Weights of a small transformer language model.
Size: 17 layers, width 160, MLP 1280 squared ReLU, vocabulary 980.
Architecture: LayerNorm before each block, rotary positions, no biases in attention or MLP, normalized queries and keys.
Training: 508M tokens, 3877 steps.
Each number is 128 + 24 x the weight over its row's rms, rounded and kept within 0 to 255. Layers, rows and columns count from 0. The size above them is the row's rms in percent of the matrix's.

# layer 2 MLP down (transposed), 1280x160, rms 0.068, rows 642-679, columns 80-119
size [ 46 299  33  54  58  43  74  79  52  65  38 116  51  53  44  59  61  61  26  60 239  56  38  76  15  52  51  51  58  62  66  43  36  65  76  43  78 317]
[[141 139  88 125 131 129 127 158  82 131 111 122 113 128 127 116  74 113 168  80  71 109 116 121 157 125 167 149 107 135 175 144 165 119  97 142 131 167  74 133]
 [121 149 142  76 144 106  97 114 144 206 142 141 179 154 162 110 118  95 178 108 136 116 119 104 121 135 117 136  88 124 141 135  96 136 115 116 156 105 133 109]
 [105 110 114 139  98 142 102 155 142  98 106 114 127 120 120 132 150 103 128 140 157 149 150 118 146 154 129  99 191 134 135  95 100 122 104 124 123 148  95 116]
 [144 104 135 101 123 156 114 109 170 123 157 119 118 157 132 131 142 140 145 126 162  91 138 115 128 113 114 147  92  99 164 153 159 119 177 167 125 166 135 123]
 [ 93 139 151 117  82 131 139 145 106 116 104 104 139 132 148 162 101 118 121 139 161 119 118 127 140  88 145 128 168 103 130 120 147 135 126 139 104 168  77 138]
 [167 135 139  90 139 128 129 136 131 119 120 118 122 130 104 144 121 148 108  84 135 111 163 127 115 102 112 121 131 144  94 101 137 127 120 119 176 129 178 127]
 [159  97 136  99 115  73 152 114 117 159 102  95 107 159 139 139  98 123 122 134 133 103 171 124 116  93 107 137 161 115 179 119 104 122  97 126 183 109 106 155]
 [104  94 167 143  88 159 138 129  93 164  95 135 157  99 168 109 120  77 109 129 145 115 124  90 104 127 155 125 144  92 142 146 133 108 147 144 119 163 124 116]
 [ 99 126 151 121 135  86 132 119 111 142 107 150 138 105 154 145  68 114 127 142 134 129 118 106 113 142 148 118 121 147 121  70 141 148 160 159 177 135 132 123]
 [133 146 150 162  84 143 159 147 125 186 172 134  86 137 133 136 110 153 133 111 139 143 103 121 130 143 111 158 153  94 149 130 103 131 112 125 142 170 120 133]
 [149 135 122 112 165 118 108 155 101 108 135 143  99 101 166 150  99 104 139 137 108 121 140 150 146 103 100 111 164  95 164 157 118 103 147  98 108 106 108 152]
 [148  92 166 124 121 107  96 142 140 144 142 133 116 141 168 130 124  91 174 106 146  99 122  99 108 118 117 146 163 125 143 139 134 123 133 104 129  87 144 131]
 [117  95 110  94 131 146 110 137 180 100  96 116 103 169 159 103  90 134  92 136 152 131 151 104 131 120 181 133  91  89 139 102 120  93 119  99 140 137 131 144]
 [130 129 111 112  99  83 148 128 137 109 154 104 124 100 144 100 112 151 114 138 178 110 120 106 130 109 116 135 105 111  96 154 152 104 103  96 156 136 152 160]
 [116 175 143 109 136 114 139 177 119  98 123 126 126 108 122  76 109 147 131 164 102  99 109  89  90 102 101 137 105  91 127  95 148 154 159 143 122 140 141 158]
 [127 132 146 164 113 104  92 162 129 145 101 106  90 162 145  89  92 165 143 130 149 133 114 115 176 143 159 113 122 104 150 125 127 108 127 136 107  93 149 136]
 [118 145 141 141 117 149  97 159 170 125  76  82 154 139 168 150 133 101  97 121 133 135 133 146 108 131  95 156 172 110 124 124 130 106 145 118 130 132 168 129]
 [137  92 184 138 103 108  83 118 153 123 163 147 126 139 141 108 120 115 151 147 112 105 134 122 128 127  94 136 139 118  97 146 118 120 160 120  88 123 125 175]
 [124 133 129 101  82 124 105 131 122 153 147  87 121 128 155  96 158 134 124 142 166 146 107 124 132 152 142 108 112 124 129 165 140 121 135 169 103 168 141 154]
 [131 140 134 112 141  97 121 105 179 131 133 128 118 127 130 143 109 177 152 164 113 139  73  91 130 172 147 126 140 119 125 147 140 123 133 169 127 118 110 118]
 [113 153 161  93 149 120 122 167 137 170 131 114  93 118 143 129 143 128 152 146 132  81 128 151  74 140 125 133 123  79 116 118 117 190  97 126 123 153 138  89]
 [158 117 149 145  96 120  57  88 119 167 109 131 132 113 156 148 102 128 153 129 141 101 125  85 100 118 123 127 112  75 139 121 114 134 157 127 122 109 118 159]
 [112 111  97 149  74 135 110  82 157 172  98 120 147 146 124 121 129 127 139 131 128 121  98 125  97 145 122 146 109  69 105 127  87 157 154 130 151  66 134 155]
 [116  99 175 104 105 122 103 111 121 110 165 144 117 155 134 131 120 108 147 134 157 144 143  83 118 154 146 152 143  67 116 133 164  96 142 100  86 167 108 150]
 [125 102  79 108 132 117 124  91 162 145  99 120 107 157 147 128 139 110 130 128 121 161 167 103 162 124 115 143 109 103 133 130 208 127 122 157 130 138 125  92]
 [145 118 136  78 168 148 133 169 116 132 160 129 149 179 105 174 162 145 114  89  91 145 127 146 116 119 106 124 157 146 154 121 122 123 158  99 107 163 105 118]
 [ 96 110 171 129 159 108 127 140 125 143 123 168 110 118 143 168 102 125 126 140 127 110  99 115 149 112 128 139 127  76 133 147 129 120 137 128  60 127 143 147]
 [115 106 138 108 123 136 185 123 139 130  94  75 183 125 141 141 142 132 120  99 142 153 127 118 133 131 156 122 140 109 181 120 103  79 154 104 119 146  58 120]
 [143 148 171  95 105 100  93 101 159 143  78 102 154 136 110  99 139 140 127 145 130 134 182  94 131 108 106  92 142 128 138 115 106 138 142 169 182 168 123 139]
 [126 139 167 118 124  86 119 110 118 111 164 140 107 181 165 147 112 151  92 104 142 147 135 118 125 108 140 102 166  73 108 101 141 166 128 149 144 148 102 152]
 [154 163 132 163  91 157 112 118 152  98 136 128 147 121 152 126 120 129 119 102 108 113 124 134 136 119 116 110 115 130 125  93 109 152 154 153 138 131 115 128]
 [121 148 147 119 111 142 114 120  74 169 158 130  94 111 108 138 137 106 112 178 125 156  99 157 178 159 144 135  39 102  96 109 137  87 113 166 106 124 159 113]
 [138 151 161  82 151 116 128 148 135 117 155 113 100 164 135 109 172 163 124 130 148 151 139 143 135 130 124  75  96 104 110  92 126 112 136 163 151 143 142 136]
 [128  97  84 136 160 124 112 114  90 135 143 191 154 156  94 142 125  93 117 147 153 166 110 114 147 124 140 138 123  75 111 141 133 146 124 117 148 119 134 189]
 [ 97 139  86 107 107 134 113 106 125 124 124 124 114 172 141 149 121 107 111 142 137 131 130 131 117 131  91 141  70  75 140 127 160 136 177 164  90 137 135 117]
 [110 115 173 103  95 126 136 161  92 142 161 146 114 126 128 161 121 128  92  83 102 121  90 162 154 155 159  88 124 144 134 161 179 137 148 167 171 152  92 111]
 [106 127 122 138 126 160 149 160 114 141 165 133 111 122  83  77 158 133 135 119 115 152 168 117 144  91 139 138 168  81 107 140 108 168 147 147  95 138 118 157]
 [116 112 129 124 107 108 110  98  92 125  86 131 132  81 127 117  96 159 145 148 130 118 124  72  95 151 112  96 169 119 144 111 138 124 123 139 143 164 139 146]]
# layer 2 MLP up, 1280x160, rms 0.072, rows 643-680, columns 80-119
size [260  48  64  58  65  83  72  89  72  55 112  65  55  58  68  58  58  46  57 209  77  54  78  48  56  55  57  67  66  77  56  52  67  79  53  89 268 265]
[[186 140 113 103 123 144 118 119 106 143 170 138 128 141 150 121 141 132 141 104  68 154 166 134 147 121 112 170 101 162 126 142 128 120 113 116  92 106 146 177]
 [144 133 130 113 153 175 148 148  83  92 133 136 123  84 123 133 130 116  95 118 103 164 119 127 143 159 122 134 138 134 103 117 170 112 132 125 134 139 151 143]
 [151 130 124 161 131 123 127 154  83  75 147 150 129  87 106 135 154 129 134  99 104 167 113 156 130 134 117 136 133 164  93 134 160 167  96 130 114 137 117 125]
 [134 145 138 149 146 122 118 135 121 117 152 148 143  71 125 111 180 137 136  79 120 152  90 164 135 145 151 170 142 156  90 142 132 167 136 160 126 166 132 123]
 [140 119  87 154 173 169  88 163 136 102 164 114 136  95 110 118 153 138 131  95 103 163  95 139 127 136 132 131 172 155 103 113 128 128 124 113  89 150 132 129]
 [115 117 110 122  99 115 111 122 128  96 171  89 134 107 104 119 154 137 134 117  87 164 114 171 133 152 112 132 138 124  77 146 117 165 103 147 108 156 150 118]
 [149 117 148 123 132 134 114 141 119 102 155 132 131 105 105 130 146 138 151  81  85 151 111 123 139 140 122 111 129 166  88 136 123 117 116 107 125 154 127 133]
 [135 116 114 119 116 147 128 142  98 107 148 153 106 117  94 136 158 168 106 119 112 121 119 152 152 145 125 113 132 143  91 137 103 126 151 138 133 189 101 104]
 [141 153  91 132 183 163 116 130  94 107 155 126 165  99 142 117 167 136 119 115 110 177 108 158 181 128 115 127 143 147  92 122 116 134 131 124  95 160 140 147]
 [143 117 109 118 106 128 116 140 108 105 131 151 139 104  89 129 174 179 132 107 109 155 122 175 148 134 136  97 154 182 139 125 145 133 100 110 127 123  93 144]
 [156 136 122 161 126 128 161 158 101  88 146 178 141  74 133 139 158 138 127 126  90 170  92 138 158 154 126 136 127 153 126 148 107 108 144 134  78 141 123 133]
 [153 127 128 134 155 158  99 158 139  79 144 170 130 113 108 166 151 139 108 123 106 154 101 137 153 119 127 153 180 154 106 141 133 164 118 101 108 122 122 130]
 [144 158 127 133 114 150 120 126 123 100 178 150 107  97  86 105 173 139 128  78  97 157 105 121 116 160 143 160 112 121 115 115 124 113 121 150 115 120 146 135]
 [151 113 115 108 138 138 142 158 148 130 141 121 158 122 103 142 179 155 115  87 106 177  91 142 150 169 118 166 128 156 104 133 111  99 111 115  93 134 140 139]
 [137 116 123 152 135 146  92 128 113 131 152 150 164  66  67 150 147  86 123 106 107  88  97 150 143 159 138 138 128 157  56 159 125 103 129 119 150 106 109 148]
 [146 100 113 130 125 165 115 119 113 145 145 149  74 108 100 155 120 141 144  77  92 143  97 134 127 170  98 143 135 146 111 138 141 130 157 148 144 130 124 125]
 [143 141 148 107 115 127 127 136  99  77 163 150 102  89 102 130 140 106 156  81 117 140 127 163 128 184 127 143 148 168  97 119 139 150 148 125 111 136 165 122]
 [130 111 111 137 149 143 155 146 144 147 151 141 109 135 106 113 122 195 160  70 127 142  85 125 137 153 162 135 129 147 114 104 117 137 134 126  95 158 161 136]
 [138 135 108  92 116 163  92 116 168 106 112 151 115 114  58 110 147 140 145 135 114 144  99 130 117 169 182 145 160 126 107 149 132 139 134 120 136 134 136 138]
 [102 130 127 171 127 179 106 155 149 110 111 127 132  94 129 158 211 127 164  91 168 162 138 110 111 159 133 123 140 114 103 135 104 152  97  97 129 172 161 151]
 [159 144 135  95 142 150  97 114 141 124 128 121 135  89 119  99 170 123 143 112 129 167 109 124 151 164 132 146 101 154  59 126 142 122 108 137 113 105 186 116]
 [130 134 129 132  85 125 104 144 112 133 156 135 138  95 130 142 126 145 134  75 114 142 108 151 163 156 116 149 132 155  74 132 101 136 133 121 120 129 160 134]
 [144 119 127  97 151 145 118 136 114  92 133 160 125  86 100 140 149 145 112 108 103 135  82 145 159 154 154 108 114 147  86 120 144 144  85 132 121 152 147 145]
 [133 134 115 142 149 158  85 124 149 120 122 150 103  93 111 140 154 126 135  78 103 163 105 152 139 148 166 128 107 171  70  95 116 141 120 112 121 108 169 145]
 [158 113 137 137 167 166 123 127  83 144 177 120 129 117 102 124 156 140 129 106  85 151  99 130 142 155 124 155 146 143 125 100 124 135 138  98  97 140 121 138]
 [141 121 118 139 155 133 109 149 132  97 122 173  88 112  95 146 132 128 134 107 100 151 107 141 132 141 122 121 122 129 131 136 125 146 145 115 134 134 129 124]
 [122 143 116 135  95 160  99 126 158 145 154 159 160  89  90 104 140 144 120 118 138 150 123 150 146 118 116 133 131 113 103 150 137 136  83 147 126 128 160 122]
 [138 117 106 171 137 160 101 168 119 138 182 135 125 118 127 161 161 127 120  66 146 129 120 139 118 142 144 129 155 162 112 140 140 124 109 134  65 107 122 130]
 [148 139 107 120 163 143 112 118  99 151 138 120 123 115 108 148 167 139 110  70 106 140  94 174 148 145 125 131 146 141  95 132 128 114 107 121 114 146 146 136]
 [163 133  99  90 135 170  84 109 125 123 154 145 129  98 116 134 139 159 116 110 119 154 110 156 144 133 120 121 132 136  98 122 125  93 146 127 110 124 175 113]
 [130 109  93 137 150 169 111 116 131 110 140 154 125 101 113 113 150 161 124 116 124 105 120 155 117 166 115 159 141 140 111 129 106  91  85 140 119 108 148 108]
 [129 112 151 110 153 133 110 151  88 133 158 148 148 119 120 130 156 115 151  82 121 163 106 174 140 146 138 119 144 162  86 116 134  91 148 160 151 125 140 123]
 [128 150  95 104 151 163 139 129 140  86 158 138 121 112 137 108 140 161 149 131 112 161  85 153 154 139 165 149 139 173 106 129 106 100 151 122 130 121 156 121]
 [157 131 125 117 171 169 122 128 119 121 107 145 124  87  98 121 142 155 135 113 111 155 127  98 142 146 127 140 112 162  78  92  96 119 166 162 126 136 132 137]
 [158 146 102 127 147 137 114 136 109 146 145 182 143 103  94 133 138 132 115  69 116 128  94 120 132 146 148 139 130 162 115 124 115  78 174 128  88 162 118  87]
 [128 131 130 153 104 163 107 104 119 119 120 149 109 112 135 155 156 163 110 109  93 147  91 125 150 145 110 114 121 128 100 119  85 126 132 126 126 149 144 184]
 [104 114 151 126 136 103 108 130 128 117 118 152 144  70  93 152 130 131 154 144 125 148  96 134 118 175 123 160 174 139 105  85 152 101 155 145 122 162 107 128]
 [148 129 144  96 112 124  65 119 113 115 119 143 134 140 131 127 177 118 142 133  87 156 117 131  82 114 128 118 135 156 104 131 121 123 113 150  64 199 124 132]]